config.yaml
d_mlp: 512
positions: "rope"
parallel_block: false
beta2: 0.99
weight_decay: 0.027
decay_fraction: 0.71
decay_shape: "cos"
final_lr_fraction: 0.1
seq_len: 512
Each number is 200 + 40 x the weight over the matrix's rms, rounded and kept within 0 to 999. Layers, rows and columns count from 0.

# layer 8 attention query, 128x128, rms 0.153, rows 55-65, columns 0-127
288,252,230,241,204,229,210,148,273,106,257,220,125,274,251,158,115,215,150,227,183,81,229,131,267,116,304,280,219,248,68,130,91,200,284,177,195,192,133,175,215,251,265,250,141,183,322,81,165,188,215,253,270,240,178,216,255,145,219,301,193,134,261,221,222,190,261,256,154,226,187,208,170,203,179,95,191,276,198,152,254,171,248,270,287,257,254,271,212,182,218,213,175,196,144,282,143,268,243,98,100,264,122,158,221,222,304,125,84,273,230,329,173,190,317,154,206,164,279,119,110,152,154,140,198,249,128,167
307,182,214,324,278,238,188,142,176,196,210,133,71,320,223,32,214,85,100,265,222,108,227,146,184,91,182,363,199,249,240,147,0,241,340,276,203,256,216,153,156,171,309,337,88,227,312,111,233,155,231,162,222,211,147,161,154,208,315,373,190,36,260,163,203,103,295,284,162,162,233,123,42,120,95,159,266,264,145,100,259,227,273,288,397,149,245,276,216,346,67,261,208,189,67,169,110,293,275,63,81,327,71,191,275,265,339,215,108,295,179,336,161,108,304,148,181,132,294,125,165,119,184,167,193,154,129,173
201,162,182,166,209,196,279,153,214,153,194,251,223,235,190,186,245,133,204,265,153,272,139,208,129,188,186,285,118,219,201,281,130,237,230,185,182,196,155,199,220,148,164,151,283,236,207,211,252,209,198,124,190,204,219,188,109,262,223,201,211,230,191,179,170,145,257,234,211,211,206,191,250,204,198,139,146,305,176,202,189,204,172,145,185,166,175,214,262,228,261,195,133,228,219,226,198,153,174,198,217,187,202,190,199,216,110,204,184,137,183,215,254,137,203,212,132,225,176,253,172,151,188,215,202,249,146,177
224,223,217,198,186,189,173,246,216,261,234,208,185,141,259,203,177,175,203,206,125,224,128,183,256,194,234,161,186,259,170,205,213,225,153,157,220,219,195,180,151,211,175,242,198,172,174,213,174,192,129,55,231,186,99,216,164,218,167,177,190,166,212,192,184,215,285,179,257,260,134,188,227,206,245,281,231,169,164,163,278,155,210,178,193,143,161,140,203,194,246,169,126,301,164,257,191,206,203,178,152,241,177,182,139,202,268,182,166,140,276,229,201,203,141,222,210,222,229,196,203,185,219,138,219,201,259,156
221,216,194,216,203,244,245,240,241,180,244,235,265,160,184,214,248,254,214,240,186,223,210,230,145,248,190,149,119,117,233,190,206,215,193,156,210,240,246,212,198,155,171,209,193,123,159,174,140,226,256,232,155,222,226,155,194,233,177,149,172,209,184,140,239,196,179,218,219,150,257,352,168,238,190,100,209,193,126,169,238,224,224,214,215,207,238,206,255,206,208,165,231,167,198,167,152,147,281,269,224,228,140,274,180,217,252,251,142,211,182,216,215,94,200,235,295,215,189,135,241,176,205,268,222,228,175,220
152,208,243,166,252,190,238,187,149,184,245,145,297,250,168,159,184,243,185,262,191,118,230,248,222,183,147,240,172,138,257,145,229,239,186,170,196,210,166,199,179,160,203,232,136,244,192,199,140,187,212,170,232,269,234,156,185,214,232,188,222,286,156,241,266,180,202,173,277,219,166,211,203,187,179,149,150,196,248,165,228,239,172,156,206,136,190,215,249,238,259,176,176,157,240,206,158,247,194,181,169,168,126,204,163,168,121,169,202,185,251,171,211,178,226,133,160,201,176,180,168,217,210,156,165,240,155,144
243,187,242,143,222,189,219,187,225,175,248,147,237,246,199,174,173,221,207,181,225,211,262,156,199,275,210,220,248,112,219,144,207,92,184,173,276,198,222,140,191,150,190,208,171,168,230,217,142,166,205,200,140,280,117,188,248,161,216,169,147,175,259,161,176,215,120,202,90,166,229,200,202,146,174,208,226,198,123,220,273,194,188,195,187,114,167,146,219,209,218,191,169,216,267,184,151,255,194,227,216,280,258,164,207,204,199,110,257,169,257,224,229,205,133,242,264,222,266,202,135,211,198,202,256,225,241,207
276,222,179,136,229,223,223,246,207,258,254,172,240,209,217,243,208,246,176,121,217,232,291,235,223,217,175,210,277,187,183,170,184,175,179,237,230,310,169,168,248,182,226,198,235,173,153,197,179,142,221,185,135,207,230,277,198,226,189,193,165,211,196,226,194,117,210,163,221,138,122,187,227,211,212,182,188,196,249,245,222,128,220,260,178,206,198,203,261,164,155,248,285,160,168,167,151,278,153,200,223,137,251,187,260,201,202,244,190,206,176,227,227,208,164,184,261,171,153,210,250,134,216,194,241,249,203,301
224,167,214,151,175,274,186,226,203,95,124,230,177,213,179,164,190,187,234,212,166,264,146,179,200,204,141,191,199,207,221,113,200,204,170,193,249,204,124,128,191,274,104,210,196,233,277,232,139,199,155,248,214,198,284,217,299,188,209,172,194,252,116,158,188,205,193,169,219,186,117,206,211,162,180,151,275,236,141,205,204,184,137,229,197,211,263,218,252,223,234,201,190,236,223,164,191,181,184,204,158,201,200,240,241,178,219,201,143,165,274,194,125,213,207,172,164,232,144,154,257,205,272,214,171,261,182,213
199,210,178,212,84,156,180,250,178,201,220,123,174,228,211,216,146,238,191,191,169,176,195,192,201,224,274,193,154,210,104,171,204,242,224,202,204,208,150,189,199,238,169,138,159,230,197,195,240,234,223,175,166,164,161,129,169,139,201,241,188,164,202,296,262,239,268,228,263,267,181,220,233,258,256,210,137,167,235,144,255,242,86,207,194,240,241,204,215,242,253,145,205,222,194,241,192,197,200,250,201,177,162,227,194,210,238,212,160,251,149,246,198,153,226,215,210,156,201,205,236,193,220,269,189,62,184,184
273,259,290,182,188,241,154,135,162,172,175,216,149,179,230,209,238,188,108,280,249,213,218,205,172,208,186,183,179,231,242,124,219,240,201,246,203,258,255,202,264,174,155,166,185,211,213,168,172,216,188,180,168,222,226,288,290,200,158,163,252,183,232,177,203,235,180,195,200,161,297,170,167,123,202,242,186,223,120,213,147,174,239,132,166,158,225,189,232,214,256,230,218,194,138,205,230,267,168,122,207,205,190,204,217,139,184,154,215,161,227,154,259,207,162,259,220,244,115,199,171,183,157,185,164,221,159,221